Weights of a small GPT-style language model, trained from scratch on English Wikipedia.
Size: 11 layers, width 320, 5 heads of 64, MLP 1280 ReLU, vocabulary 4096, 16.1M parameters.
Architecture: rotary positions, no biases in attention or MLP.
Training: a variant of SOAP for these matrices, 360M tokens, 2749 steps.
Each number is 200 + 30 x the weight over its row's rms, rounded and kept within 0 to 999. Layers, rows and columns count from 0. The size before them is the row's rms in percent of the matrix's.

# layer 2 attention output (transposed), 320x320, rms 0.0736, rows 77-127, columns 32-63
095,191,189,218,230,253,183,196,209,197,182,126,154,209,224,224,201,222,216,158,196,198,187,181,217,207,192,193,202,207,217,175,196
096,227,159,220,139,193,196,258,220,171,149,204,166,195,227,182,195,149,203,183,232,183,231,220,228,200,201,210,193,164,225,250,197
090,233,186,179,215,167,157,190,183,183,172,187,162,164,227,190,199,164,171,289,192,142,176,150,199,157,211,205,190,130,190,235,166
095,178,213,248,179,239,233,177,169,183,205,162,192,198,207,138,232,171,155,193,178,150,178,182,176,189,136,193,197,177,229,243,236
090,147,183,192,168,177,150,197,275,178,154,183,228,205,202,209,230,155,229,219,183,142,160,194,246,172,175,147,185,219,158,208,208
095,219,202,228,204,260,225,193,226,241,161,149,260,263,159,179,194,178,206,194,207,217,150,201,156,168,146,225,192,178,194,181,162
098,190,191,206,231,118,222,183,157,225,231,200,210,195,238,210,224,196,164,190,223,153,174,248,221,185,185,198,233,154,214,166,225
096,202,190,185,244,291,237,200,238,220,131,211,215,194,221,153,139,191,163,190,164,265,152,167,201,166,140,197,187,187,221,259,171
098,175,231,222,161,199,210,198,217,155,248,272,154,152,213,212,215,229,252,217,209,191,127,213,195,189,185,186,213,185,236,206,283
096,188,234,232,193,175,178,194,164,170,258,175,214,175,190,176,191,204,228,144,172,175,167,191,218,195,231,140,248,165,220,195,190
095,156,198,144,248,191,211,219,249,215,166,158,197,237,161,165,203,231,186,156,209,149,212,138,157,161,270,161,197,212,198,152,141
095,215,184,196,155,167,213,220,226,120,189,263,139,274,247,221,221,225,180,249,184,208,198,210,192,186,224,178,252,183,180,200,199
093,149,206,172,153,210,212,173,172,182,195,229,231,214,210,232,255,179,222,223,206,186,211,214,221,263,208,233,209,175,207,179,178
099,284,188,188,207,219,194,173,211,214,177,208,219,189,203,169,219,143,201,213,221,174,163,204,195,156,253,180,188,260,173,220,148
090,200,232,237,167,251,207,177,198,212,157,205,206,238,230,201,193,225,179,265,234,237,200,200,216,201,167,244,212,234,208,205,188
090,197,195,159,140,239,260,211,177,164,172,223,250,174,215,242,189,220,176,146,205,148,225,197,199,251,206,177,181,210,216,197,193
101,150,234,127,234,191,234,171,248,185,263,221,239,161,218,177,189,222,230,174,163,173,210,127,203,187,198,193,169,169,237,220,194
089,204,213,181,192,152,159,228,210,203,202,183,179,151,230,151,131,160,184,228,200,212,195,238,210,189,121,190,141,221,183,241,176
090,210,222,197,215,195,208,198,247,188,235,192,210,217,201,263,193,137,197,255,174,169,152,170,250,190,147,156,199,203,211,204,224
083,227,162,208,212,228,163,232,175,168,190,210,201,207,199,196,228,184,233,212,190,198,197,206,220,225,214,207,184,158,212,135,183
089,215,231,187,217,145,220,169,192,163,199,209,206,227,201,197,204,243,207,225,196,213,210,219,195,216,175,270,297,190,163,181,228
100,224,229,204,138,219,201,193,228,237,260,178,195,191,237,212,254,148,185,208,208,196,268,176,237,191,209,211,226,174,200,194,132
092,215,228,196,157,245,230,183,201,217,186,180,195,188,183,218,222,160,178,207,203,244,183,266,248,195,175,188,210,193,210,224,238
088,157,206,181,127,194,196,221,223,241,244,255,209,127,206,210,177,212,180,206,238,178,226,195,199,244,195,131,230,183,160,187,218
092,201,200,157,184,261,195,225,191,186,204,194,217,185,220,236,187,241,215,196,243,223,194,217,215,185,210,241,163,191,204,222,198
093,238,276,200,187,159,181,179,157,185,211,191,191,212,208,165,246,206,236,203,202,197,187,163,190,210,218,201,192,191,178,183,141
099,223,250,170,164,199,203,180,187,232,172,180,165,161,174,216,232,226,226,219,186,181,221,223,172,211,168,156,151,192,213,186,216
096,151,169,169,200,237,242,197,211,167,201,169,186,167,205,268,197,191,183,215,159,188,210,214,174,247,201,153,188,177,181,210,162
101,215,216,264,192,145,240,181,205,185,232,195,209,208,157,205,236,247,211,166,267,197,189,199,234,201,189,137,232,198,201,274,204
092,193,232,165,200,216,213,196,195,200,153,218,187,209,182,178,182,232,206,184,212,230,182,246,222,117,164,233,209,172,199,166,202
095,191,168,202,243,231,199,134,235,179,222,171,171,183,209,212,251,187,180,178,238,185,190,152,187,252,221,217,213,180,209,189,198
091,248,161,159,203,148,154,221,213,225,141,177,155,203,157,204,187,239,187,193,176,209,235,183,217,216,214,191,193,162,194,160,186
097,255,211,177,221,203,233,209,209,205,207,200,184,234,198,152,236,184,178,193,179,207,183,225,233,205,181,193,225,225,226,218,176
090,184,200,181,250,224,217,201,183,174,168,217,180,203,244,181,229,223,204,250,233,216,171,161,246,188,189,217,180,176,200,223,212
094,150,68,222,206,184,250,198,194,202,240,228,169,196,216,180,153,203,194,254,178,143,194,178,208,228,204,231,221,229,179,191,237
093,161,207,177,216,197,307,209,218,246,194,208,198,192,233,189,197,222,196,233,199,182,232,211,196,228,150,169,139,218,156,219,176
098,203,170,164,171,199,182,217,238,167,188,211,192,243,244,187,147,214,168,148,129,181,237,235,240,138,164,202,179,226,207,189,195
099,149,239,130,181,185,234,176,219,189,185,181,225,125,181,266,183,184,272,175,192,189,209,159,185,231,147,249,164,212,179,188,217
094,188,227,166,206,206,241,135,207,203,160,207,196,245,189,216,204,190,235,191,248,181,192,217,223,150,250,247,189,235,180,189,229
097,205,197,232,182,222,169,168,235,167,177,195,240,157,221,232,199,192,199,207,191,194,176,157,240,247,242,181,202,189,204,204,213
097,158,161,137,244,200,223,176,233,211,189,163,192,173,223,235,183,228,178,124,190,210,291,243,180,166,165,218,232,209,190,220,191
097,199,242,202,212,145,235,189,212,212,177,218,237,272,212,167,203,164,201,170,195,243,234,212,225,207,208,249,181,225,173,193,194
090,217,208,167,212,214,184,214,212,198,214,218,183,197,169,237,205,230,180,170,222,225,218,241,212,168,208,228,201,217,110,266,229
091,203,176,202,209,221,140,241,203,234,260,172,225,192,188,215,251,216,201,167,142,207,226,240,172,218,191,180,221,172,213,182,180
096,164,204,199,221,219,214,193,168,222,132,236,148,211,191,159,224,275,193,218,183,197,215,221,182,217,178,189,211,145,213,218,155
085,203,161,171,166,139,252,196,199,191,207,199,224,209,187,200,268,165,205,166,185,183,183,242,206,208,210,200,196,223,189,187,181
086,187,260,225,186,259,213,195,206,206,233,161,200,199,150,154,176,174,167,197,175,213,184,196,216,217,167,230,243,195,177,211,210
088,138,188,204,174,227,190,244,146,178,222,199,161,188,214,159,170,128,205,251,263,216,196,199,191,202,159,188,162,222,233,202,211
103,174,225,176,216,200,216,204,205,226,135,210,216,186,210,210,203,212,218,235,175,139,205,196,129,168,231,260,159,194,215,237,210
094,179,204,186,167,208,199,187,236,245,212,203,181,177,239,225,177,203,150,255,222,239,191,204,158,182,231,197,201,179,259,197,158
093,252,210,210,219,205,208,187,197,119,223,177,212,223,181,281,175,218,185,222,231,178,206,176,208,183,196,188,181,186,197,222,190
# layer 2 attention value, 320x320, rms 0.0789, rows 78-127, columns 32-63
088,254,202,162,193,206,190,147,246,198,202,187,191,234,184,191,191,255,203,191,195,194,204,230,190,136,199,194,179,178,190,180,196
087,210,198,180,209,232,231,182,237,160,176,202,180,194,216,137,238,201,194,157,226,231,200,185,183,253,184,199,194,190,207,229,227
089,204,212,152,238,197,185,178,219,228,201,174,192,229,184,204,136,212,190,230,192,227,248,219,252,169,232,227,170,171,199,171,180
079,244,245,179,237,231,209,211,162,156,173,184,223,248,177,167,179,238,240,203,191,194,244,196,107,166,215,220,212,177,181,211,199
082,180,207,191,201,129,160,238,176,160,228,204,208,193,191,189,212,198,167,249,222,162,165,186,191,207,246,197,170,246,178,182,216
091,175,197,166,201,200,188,202,259,192,203,209,215,214,210,201,225,220,241,177,227,232,225,203,256,196,184,197,174,205,199,200,174
090,253,179,215,151,158,222,194,175,193,203,191,193,276,193,220,229,214,199,203,196,160,198,221,244,196,192,206,206,195,144,174,200
085,237,161,206,171,209,204,192,199,190,239,154,217,182,194,187,185,128,228,188,232,204,216,208,207,180,227,217,169,209,206,163,172
086,229,271,182,246,172,113,190,256,230,147,207,216,167,224,215,226,168,196,242,241,210,205,181,225,195,211,204,193,243,147,184,239
086,221,154,233,171,152,248,201,170,149,228,257,170,210,213,256,226,221,216,178,185,197,163,197,194,253,184,212,243,170,201,227,210
090,199,242,236,231,225,156,199,219,264,199,208,221,147,182,258,201,167,201,174,189,197,234,177,173,202,207,223,197,172,185,166,152
085,216,168,222,177,197,164,214,215,216,209,140,170,182,171,201,183,241,197,184,194,226,227,204,181,208,211,161,206,201,213,224,178
092,182,181,184,198,166,199,184,216,221,219,203,219,277,187,219,205,218,227,207,207,207,178,189,194,234,175,216,245,214,151,208,237
082,198,192,205,236,200,228,168,178,180,219,209,222,215,175,172,177,206,232,198,165,176,158,183,174,224,199,203,172,234,212,182,189
077,255,201,230,202,266,176,168,228,222,176,202,197,145,195,168,204,167,177,211,190,280,206,179,169,215,212,199,169,202,119,191,205
094,218,139,180,183,196,216,185,194,190,176,133,200,230,193,193,250,167,143,191,215,212,183,263,188,199,220,163,227,206,133,182,198
083,218,170,199,232,198,197,148,206,202,221,225,210,259,173,231,203,175,144,137,190,218,215,161,202,217,257,276,236,171,201,162,229
080,210,165,231,179,141,201,228,199,196,177,176,206,184,164,122,189,190,180,184,252,231,248,202,132,240,225,144,186,228,241,215,164
080,170,206,218,150,165,215,170,188,208,264,216,205,197,188,223,140,190,169,230,222,224,145,246,177,200,225,164,175,195,208,217,202
085,191,245,224,239,229,146,183,206,194,222,191,195,137,183,164,205,216,222,231,213,216,155,181,212,226,182,153,173,219,167,232,188
087,179,184,205,179,169,215,256,212,150,182,153,166,184,200,180,175,256,204,238,220,149,182,151,199,201,169,215,179,191,215,188,194
081,189,211,234,248,173,179,200,146,189,198,257,165,177,177,163,180,209,227,179,233,231,227,165,180,211,200,207,190,175,238,192,150
085,238,171,171,188,211,206,180,191,177,189,186,218,211,167,202,218,174,177,215,137,190,221,169,171,221,194,171,175,228,205,149,149
089,255,194,242,205,165,188,168,221,229,175,207,164,187,165,132,205,183,181,173,198,191,194,173,246,177,261,195,236,177,136,241,171
084,192,177,196,177,154,200,234,228,232,195,280,202,238,195,194,156,144,195,159,215,188,218,161,198,195,200,188,203,214,210,154,224
085,204,222,153,236,195,231,163,198,131,176,164,201,211,258,168,184,165,211,249,272,174,202,185,235,219,223,186,181,187,199,184,190
086,174,231,181,169,168,210,160,163,238,195,201,156,180,164,201,217,172,197,195,211,242,197,179,196,192,220,178,205,189,188,166,268
087,178,192,158,197,222,166,205,247,189,179,195,172,212,210,191,176,185,210,246,181,214,215,165,192,222,239,190,180,193,201,219,204
082,209,178,208,149,171,225,212,220,184,247,178,250,169,259,150,196,195,139,182,177,181,199,155,196,225,234,147,146,221,196,184,193
083,170,207,208,183,192,153,267,172,202,167,237,217,196,182,158,227,185,198,200,206,217,200,140,237,168,216,177,146,215,286,213,218
079,251,281,222,216,232,193,206,226,170,231,197,228,214,284,219,171,173,232,230,205,212,188,212,190,213,199,156,236,194,235,183,230
086,234,166,226,179,176,145,235,268,210,228,192,184,225,230,226,148,171,182,151,192,212,181,191,158,217,211,193,217,195,190,180,185
088,198,222,213,146,153,204,227,205,183,170,189,180,180,181,202,204,205,264,217,233,191,232,239,209,181,201,220,171,202,176,209,159
091,186,243,210,222,206,197,197,193,204,208,174,200,201,223,185,225,220,223,228,202,189,194,208,181,173,229,212,163,164,192,230,240
086,197,149,181,194,194,149,151,233,143,219,218,217,236,137,226,206,194,176,177,205,191,203,183,206,208,214,227,229,216,222,219,188
089,209,221,207,183,230,200,236,109,149,201,197,181,181,137,173,203,201,136,188,198,164,191,190,171,213,221,163,241,217,203,210,221
090,223,203,194,246,154,229,214,187,163,209,176,231,261,208,201,165,197,195,167,149,191,180,227,206,173,183,169,206,162,156,203,216
082,143,190,204,274,178,151,246,171,202,186,209,199,189,198,206,228,208,184,179,177,214,185,186,227,227,167,221,178,225,171,222,167
094,162,244,225,196,185,249,235,177,214,221,205,151,207,208,162,236,206,239,214,207,154,193,211,209,216,156,187,166,210,212,182,219
086,188,169,172,131,164,200,230,193,187,260,201,187,242,236,224,268,190,199,233,221,216,170,142,209,204,213,216,208,176,195,216,205
085,219,237,161,171,215,215,218,218,175,218,237,161,171,215,233,177,224,174,196,142,194,190,239,161,222,158,149,176,188,255,172,197
079,165,248,201,218,178,189,208,204,187,173,141,198,193,177,190,210,205,178,202,210,197,207,194,180,225,205,209,208,199,214,168,254
083,145,215,195,182,176,212,200,173,182,118,206,236,209,171,215,179,199,207,214,286,201,210,182,228,178,219,223,185,165,222,207,187
089,177,194,208,223,196,143,202,201,214,222,165,213,216,235,275,221,178,203,173,218,243,197,183,211,234,240,180,182,230,185,184,239
080,200,170,223,171,203,146,168,165,170,219,185,164,245,209,230,172,212,252,236,256,200,206,202,137,175,193,186,205,163,199,215,220
081,222,193,204,191,188,205,213,203,200,146,253,141,204,201,222,174,204,172,177,205,160,238,166,195,192,200,242,153,159,170,214,220
082,230,204,199,187,183,188,145,220,224,215,172,198,199,215,242,184,208,205,228,162,183,200,242,227,188,186,235,167,190,205,215,238
089,177,206,196,198,141,234,217,249,168,250,211,258,223,189,202,211,214,217,206,179,209,174,207,234,210,204,208,229,199,170,254,235
086,220,164,251,212,201,229,211,183,172,190,149,223,236,200,233,207,252,209,162,198,157,240,231,211,209,193,245,161,198,175,200,258
083,183,169,215,247,242,203,199,224,195,256,167,244,179,230,143,220,205,152,206,164,209,199,286,179,185,196,186,217,189,206,225,188
# layer 2 attention query, 320x320, rms 0.0909, rows 128-184, columns 32-63
070,192,167,249,207,248,181,127,220,242,214,172,186,207,220,211,243,223,195,247,208,204,204,194,176,240,158,199,239,156,211,238,212
082,249,203,224,240,208,200,155,239,163,196,208,251,180,196,193,224,202,175,218,217,178,225,263,230,212,161,189,190,176,195,197,229
078,240,183,222,154,200,176,186,219,190,168,210,152,226,188,221,222,188,176,168,182,192,192,216,194,185,173,143,238,192,199,163,244
078,195,218,196,167,219,211,216,238,202,141,188,127,225,219,190,211,175,193,195,206,207,174,212,194,155,221,148,172,220,235,195,247
071,149,259,183,218,199,193,167,180,228,172,236,232,187,193,226,150,176,175,182,191,170,201,194,266,212,212,229,182,206,143,223,171
086,250,211,259,213,194,227,247,193,177,227,158,181,170,222,199,230,203,219,161,164,226,226,162,160,218,205,200,227,206,274,213,181
080,218,184,213,193,260,202,138,195,187,164,232,221,230,162,225,160,208,163,230,199,218,175,190,170,244,175,184,167,191,194,213,177
090,250,153,205,157,223,175,222,204,255,201,203,167,218,189,153,212,165,204,169,218,165,213,182,173,203,195,182,124,223,230,150,175
085,120,275,206,207,175,196,246,173,199,214,207,213,163,236,175,190,221,187,209,163,244,191,205,212,225,283,209,224,165,174,235,219
088,211,175,195,181,195,218,172,217,248,162,205,207,256,214,175,182,185,165,230,196,225,214,191,207,170,197,180,190,172,181,228,153
093,220,160,211,206,192,179,172,161,174,185,171,223,258,184,170,208,177,225,204,235,180,228,187,196,235,189,145,220,236,178,141,207
076,220,196,184,161,156,227,192,230,214,176,254,173,193,165,197,212,204,189,219,212,186,187,159,253,190,172,257,103,219,182,187,177
097,171,198,224,179,185,216,188,188,205,153,250,180,244,199,201,170,232,177,197,239,214,190,179,202,181,209,179,129,214,188,214,159
092,172,183,233,229,126,180,232,194,205,213,207,158,174,202,217,191,189,183,234,158,237,184,226,251,235,232,247,204,207,151,236,204
093,194,147,223,164,178,208,171,169,193,159,167,197,224,196,147,123,209,175,141,179,234,242,168,191,171,222,165,172,233,162,197,201
091,169,237,231,189,183,183,235,225,243,201,262,201,177,213,242,192,174,227,219,154,234,188,168,208,210,243,236,166,178,118,194,184
104,255,225,191,157,188,180,204,243,202,162,207,212,227,220,165,205,257,214,203,185,213,156,185,216,188,225,177,162,200,227,219,297
102,177,191,202,219,163,208,147,163,159,201,210,159,180,209,188,224,166,163,235,203,202,193,232,202,225,151,220,184,186,230,252,238
110,233,143,178,173,179,197,186,210,232,163,221,242,231,196,208,176,216,216,147,241,202,245,232,194,161,250,170,202,207,235,212,193
120,270,190,184,219,194,261,181,245,191,209,181,182,189,150,207,202,208,201,173,227,248,178,255,164,189,251,209,208,201,169,145,202
118,179,178,183,215,173,258,200,141,158,190,211,165,266,174,192,272,244,245,222,210,214,199,199,181,204,193,167,155,223,199,202,182
118,205,228,137,151,170,176,204,181,250,245,239,214,217,190,172,153,241,180,170,212,186,259,227,141,216,207,197,141,206,149,204,219
113,146,210,236,166,206,176,178,188,218,224,195,217,169,222,203,217,172,136,200,179,182,244,145,164,169,199,182,191,243,178,177,205
132,201,191,177,206,205,184,195,162,197,181,250,188,195,219,235,172,196,212,173,189,259,168,133,188,247,191,221,205,196,206,196,149
114,197,234,174,145,221,219,238,185,214,149,201,206,189,211,169,197,136,212,251,222,150,166,188,189,203,166,223,201,276,253,242,259
109,159,215,214,147,220,195,224,247,235,189,198,239,213,144,202,184,161,191,168,201,209,217,171,196,216,199,207,212,250,232,208,160
128,153,236,152,202,196,200,223,244,240,213,230,206,223,207,209,224,199,142,222,154,187,186,185,228,200,243,194,158,233,193,245,149
120,187,143,149,177,133,168,220,197,194,224,207,160,232,243,147,247,165,220,228,243,197,257,182,191,174,196,175,208,214,184,242,216
131,163,211,179,169,204,162,193,158,179,222,237,203,205,242,197,198,207,189,231,212,212,236,103,212,215,201,258,220,181,171,208,166
115,161,168,209,206,245,223,147,165,191,193,215,199,195,151,194,209,221,254,181,110,162,214,279,204,234,213,247,141,209,232,224,200
116,219,180,157,215,122,153,207,214,172,224,206,204,246,209,173,186,220,180,170,220,156,182,204,245,147,190,215,206,177,189,194,213
135,171,167,156,241,187,227,201,190,227,200,202,171,190,155,234,249,170,172,204,241,202,191,283,223,190,213,281,188,156,199,143,222
087,186,252,173,234,216,223,271,181,214,198,200,204,191,250,241,248,241,203,171,206,216,191,170,199,233,179,232,251,203,196,220,210
077,209,219,180,224,212,197,268,219,181,183,187,187,149,177,218,207,206,216,179,190,223,221,215,197,214,235,189,252,193,195,204,218
076,185,126,195,174,191,200,163,202,195,178,215,183,265,234,210,168,213,154,202,182,180,205,166,178,240,180,210,214,178,224,232,123
091,166,153,199,161,122,208,162,222,190,233,158,156,204,202,221,192,208,207,172,205,209,249,195,200,197,194,200,203,195,211,175,208
088,207,264,225,257,186,191,235,185,191,219,214,249,174,243,200,209,225,227,199,201,177,189,136,198,175,195,167,223,220,217,182,172
075,208,236,191,181,217,209,178,228,192,213,282,228,180,222,208,153,196,195,206,183,212,214,217,238,191,181,198,224,219,239,189,214
078,191,249,231,212,188,241,265,195,184,203,210,215,222,224,196,202,241,201,220,195,212,197,177,206,234,193,237,270,220,165,224,172
086,163,201,177,220,192,219,227,153,216,191,244,212,198,195,258,125,165,202,207,239,187,179,175,214,205,210,200,262,195,168,213,194
075,247,208,223,196,263,218,191,185,216,207,148,213,251,179,206,195,247,212,172,262,192,204,232,189,117,212,211,227,202,219,163,209
085,195,189,228,203,157,226,178,171,151,147,188,162,175,162,192,157,242,188,224,179,209,195,213,245,245,175,211,145,195,159,215,157
082,198,211,196,195,210,189,191,166,232,177,209,224,191,230,192,194,223,222,200,187,176,240,166,157,254,233,234,227,164,202,209,197
088,158,234,211,233,158,198,238,169,211,225,214,182,181,201,175,254,199,184,229,188,197,195,196,235,224,219,220,251,218,207,225,212
089,218,227,264,208,197,211,219,179,187,168,198,168,195,173,211,221,206,259,170,199,230,190,181,192,200,230,196,216,210,198,140,245
092,153,289,204,227,150,161,203,168,210,213,184,193,181,203,258,183,186,224,244,177,207,186,163,186,222,206,174,238,210,169,237,201
092,242,221,216,200,203,195,189,183,202,222,274,137,188,198,248,192,222,209,243,186,231,168,145,236,219,136,186,183,141,251,221,193
093,215,252,192,224,277,139,203,227,223,179,159,200,214,210,266,216,155,191,223,143,221,209,162,178,202,182,221,250,213,182,198,213
099,190,194,230,156,174,226,182,184,221,106,195,204,208,205,174,198,181,169,210,160,260,205,199,236,189,203,218,247,196,176,176,209
100,210,232,202,192,214,206,191,168,149,149,248,186,229,265,161,222,226,204,213,127,181,163,236,199,220,171,178,255,202,215,225,223
105,185,201,222,261,162,206,237,194,202,182,238,227,168,210,256,178,178,122,205,175,183,223,207,212,206,175,225,198,151,203,237,184
104,195,181,208,213,208,215,189,180,210,176,208,174,205,209,181,196,218,221,227,164,190,192,183,175,193,219,211,203,218,186,232,200
103,263,211,216,205,158,148,197,151,169,169,212,171,189,198,147,151,170,213,167,207,201,192,129,203,188,222,177,199,200,193,194,195
110,166,208,258,203,170,201,190,219,209,202,202,149,153,191,197,232,182,202,236,193,239,205,218,238,207,207,203,217,193,176,214,219
118,157,147,202,206,191,236,211,180,196,237,229,205,195,153,193,242,197,218,215,188,161,125,237,211,196,213,149,181,210,186,193,188
109,244,210,202,222,149,223,175,201,236,173,198,190,194,190,198,244,207,189,245,225,224,256,191,182,186,182,219,111,207,225,180,216
129,207,182,195,255,183,290,171,182,205,241,207,202,173,177,165,230,211,203,205,248,164,204,208,172,166,241,226,217,228,248,199,156
# layer 2 attention key, 320x320, rms 0.0897, rows 128-183, columns 32-63
095,233,211,219,211,185,207,220,193,177,227,258,161,198,161,180,191,172,191,171,266,168,176,187,192,176,202,158,226,182,200,190,199
096,209,208,161,189,210,157,187,246,228,181,209,200,223,228,197,246,185,199,183,211,164,230,217,189,216,197,186,173,198,231,170,203
095,194,224,221,257,228,155,208,177,201,197,209,216,178,180,183,156,176,272,165,270,180,182,192,220,191,221,168,144,177,191,171,172
093,217,237,190,218,214,183,210,161,220,215,242,234,176,190,201,175,150,204,201,222,201,184,153,171,214,198,248,182,153,185,157,190
078,189,217,186,217,189,189,178,227,198,234,179,176,193,175,245,238,226,204,233,228,205,248,160,219,252,196,223,242,207,172,246,219
092,233,148,188,195,263,184,248,192,220,218,171,218,159,220,189,170,201,203,196,175,237,241,156,187,170,142,220,193,202,211,182,211
085,167,232,181,147,168,195,213,177,230,191,191,189,211,222,201,228,255,219,157,223,145,260,144,149,198,212,170,259,217,202,207,174
102,204,182,155,193,187,276,187,207,205,216,162,224,243,221,232,196,228,233,195,213,203,240,210,170,203,209,179,233,210,172,247,208
086,144,204,198,194,172,195,206,228,174,199,172,192,180,205,203,161,248,203,165,144,192,249,180,202,197,169,241,215,229,164,187,143
099,189,210,153,182,168,239,169,273,149,199,211,195,185,169,225,169,176,211,168,198,146,224,197,135,211,221,162,229,219,258,199,211
101,188,245,223,172,165,217,248,247,163,201,225,208,234,224,191,157,224,180,232,186,191,194,187,214,219,189,218,171,224,255,174,169
091,226,217,174,196,217,209,187,235,201,249,163,197,146,239,228,163,148,203,210,153,245,187,174,202,208,211,217,241,151,154,177,209
104,212,187,237,166,162,257,223,207,181,209,226,201,202,213,233,167,197,227,208,180,194,217,155,209,235,184,206,217,221,200,188,221
106,202,228,162,160,234,238,211,186,201,199,236,189,182,231,226,179,205,227,197,192,246,187,162,199,248,137,206,203,215,136,159,177
101,282,182,227,196,209,184,212,207,192,130,214,243,153,197,167,254,214,198,210,189,159,196,208,222,210,174,216,206,230,249,156,182
100,195,231,210,175,236,250,178,224,219,227,199,227,174,191,208,195,205,200,223,165,188,191,179,245,246,192,218,200,152,158,205,147
118,224,187,216,200,219,206,174,216,216,241,189,212,163,220,166,188,193,185,172,142,194,172,209,190,176,214,199,197,206,214,211,178
102,216,165,188,138,232,198,184,206,166,205,193,199,182,193,207,237,224,219,199,143,181,240,227,204,237,167,197,169,196,214,231,195
114,183,169,186,236,228,206,128,211,188,201,234,221,219,208,136,215,234,177,217,168,191,179,187,206,197,247,212,135,221,224,196,215
125,216,235,249,212,213,189,177,223,175,189,182,253,181,189,184,189,193,175,187,177,188,127,215,173,245,226,180,198,201,212,250,160
130,219,161,184,221,221,231,130,148,221,190,164,178,191,157,153,173,246,193,255,216,212,232,184,229,190,223,137,182,260,165,236,233
135,139,203,171,216,263,257,181,229,218,188,217,169,185,176,232,275,208,221,221,210,238,166,174,207,239,175,214,124,155,154,196,180
130,184,188,163,167,217,172,187,200,215,216,156,183,163,155,229,165,209,197,174,240,218,248,229,225,204,159,202,142,173,245,192,148
125,204,169,136,174,119,231,222,113,150,214,193,227,200,190,248,188,186,181,266,218,195,206,218,131,191,175,191,156,233,210,264,206
119,189,167,188,221,220,184,183,175,162,197,150,191,193,191,232,234,208,173,228,152,134,254,246,222,169,194,188,179,128,202,155,170
125,237,211,193,197,221,139,252,198,219,226,228,202,170,189,218,225,219,132,214,146,177,188,187,239,187,211,241,187,205,135,169,164
145,222,216,191,162,211,192,219,192,184,217,188,123,241,191,204,229,168,212,173,216,194,190,181,217,144,188,228,210,231,169,237,171
141,226,192,138,173,244,215,179,163,151,198,226,170,182,232,203,191,160,196,226,144,220,222,201,183,219,176,218,256,215,174,208,172
133,171,146,186,229,152,171,229,205,197,217,154,184,183,162,251,182,197,203,180,174,195,186,149,243,149,215,217,211,156,223,203,200
132,235,164,155,180,199,174,181,187,188,214,186,238,172,203,178,184,274,202,167,219,175,184,201,184,160,185,154,215,216,123,198,192
135,207,159,227,170,170,234,217,155,210,181,219,184,206,228,251,172,147,217,189,225,167,218,215,186,224,249,204,232,190,224,185,188
152,167,148,228,194,186,215,147,257,199,165,197,265,185,213,199,177,234,185,187,227,167,229,220,205,236,223,231,238,140,180,176,185
086,228,226,222,181,206,241,215,186,182,206,203,179,132,206,181,199,273,129,255,185,247,213,176,171,165,157,251,158,199,206,216,185
092,220,180,219,191,220,198,221,151,199,194,209,205,155,222,160,255,206,223,193,203,235,139,170,194,178,162,183,184,179,181,167,200
077,219,185,188,160,195,277,225,228,202,209,205,231,169,206,261,185,200,194,224,222,193,250,152,142,167,244,205,191,178,189,160,235
095,139,234,219,215,207,189,156,246,157,189,272,196,211,171,234,218,162,161,203,203,186,160,216,203,210,176,175,143,212,185,259,232
098,205,187,166,223,231,177,197,184,235,202,211,208,208,188,191,194,226,252,217,175,183,238,140,198,222,239,236,167,209,176,167,194
091,172,217,218,220,181,233,203,164,212,184,155,215,209,218,175,245,226,206,215,205,164,148,198,186,188,183,201,198,191,228,220,208
083,232,172,216,167,207,211,215,163,265,205,207,183,210,211,236,189,245,234,194,195,241,191,203,212,220,191,238,199,192,201,195,180
097,152,255,188,191,187,194,184,247,215,207,159,179,212,187,227,181,261,190,252,163,227,207,184,230,232,162,204,212,195,177,149,207
084,162,192,212,190,168,196,230,188,210,175,181,217,172,283,189,134,195,167,185,182,169,208,205,177,214,225,150,281,235,252,202,167
085,193,230,215,152,211,175,242,213,211,183,227,222,154,186,192,276,219,187,163,164,224,114,222,181,194,162,211,175,213,168,167,161
086,212,145,185,194,178,213,189,162,208,198,238,161,204,229,222,145,262,203,163,211,234,242,180,196,191,226,173,257,202,211,172,202
098,115,187,227,218,205,162,215,240,230,215,215,226,223,231,169,219,215,137,259,194,223,178,161,210,223,150,214,219,182,177,159,215
105,168,241,191,179,151,210,176,173,270,197,227,216,197,250,243,209,173,162,270,230,247,167,177,219,190,202,266,229,177,224,223,151
100,199,192,239,214,255,169,240,183,220,166,224,192,209,193,200,219,186,152,218,174,166,218,147,204,173,202,205,183,198,263,167,215
104,219,187,150,218,174,235,239,166,221,243,248,152,198,169,204,190,210,133,181,172,209,197,178,175,165,165,192,189,183,171,236,235
106,172,204,207,141,221,186,255,195,212,210,173,233,192,152,237,169,232,172,244,169,209,264,138,175,162,146,197,193,189,220,254,164
113,232,209,190,190,191,227,224,220,193,243,206,225,147,283,221,215,175,204,173,183,235,232,226,145,249,166,263,241,178,217,202,195
124,245,162,202,159,201,157,193,199,195,115,201,214,247,165,208,189,219,225,218,194,213,223,262,231,207,255,230,226,272,230,223,160
120,192,192,178,209,204,222,221,220,206,190,181,202,176,199,187,212,210,213,215,167,232,207,136,211,235,184,191,229,223,186,253,169
128,192,188,204,141,241,197,185,226,219,139,198,188,177,170,209,192,149,162,206,135,145,161,166,219,230,174,181,213,204,192,212,225
117,228,159,228,215,270,209,146,193,190,161,178,221,153,208,150,193,163,202,178,291,158,180,223,208,202,149,204,204,232,164,207,175
125,224,204,160,234,188,177,180,206,191,230,171,199,188,181,120,168,221,176,180,213,190,207,151,206,260,195,146,195,202,158,209,211
140,204,208,167,202,202,185,213,194,217,224,245,196,211,212,194,174,201,225,208,182,212,214,200,224,204,169,192,227,218,199,182,192
137,219,225,187,178,167,206,164,228,205,225,188,180,192,238,215,241,150,234,231,142,251,180,191,210,205,166,184,212,203,157,208,250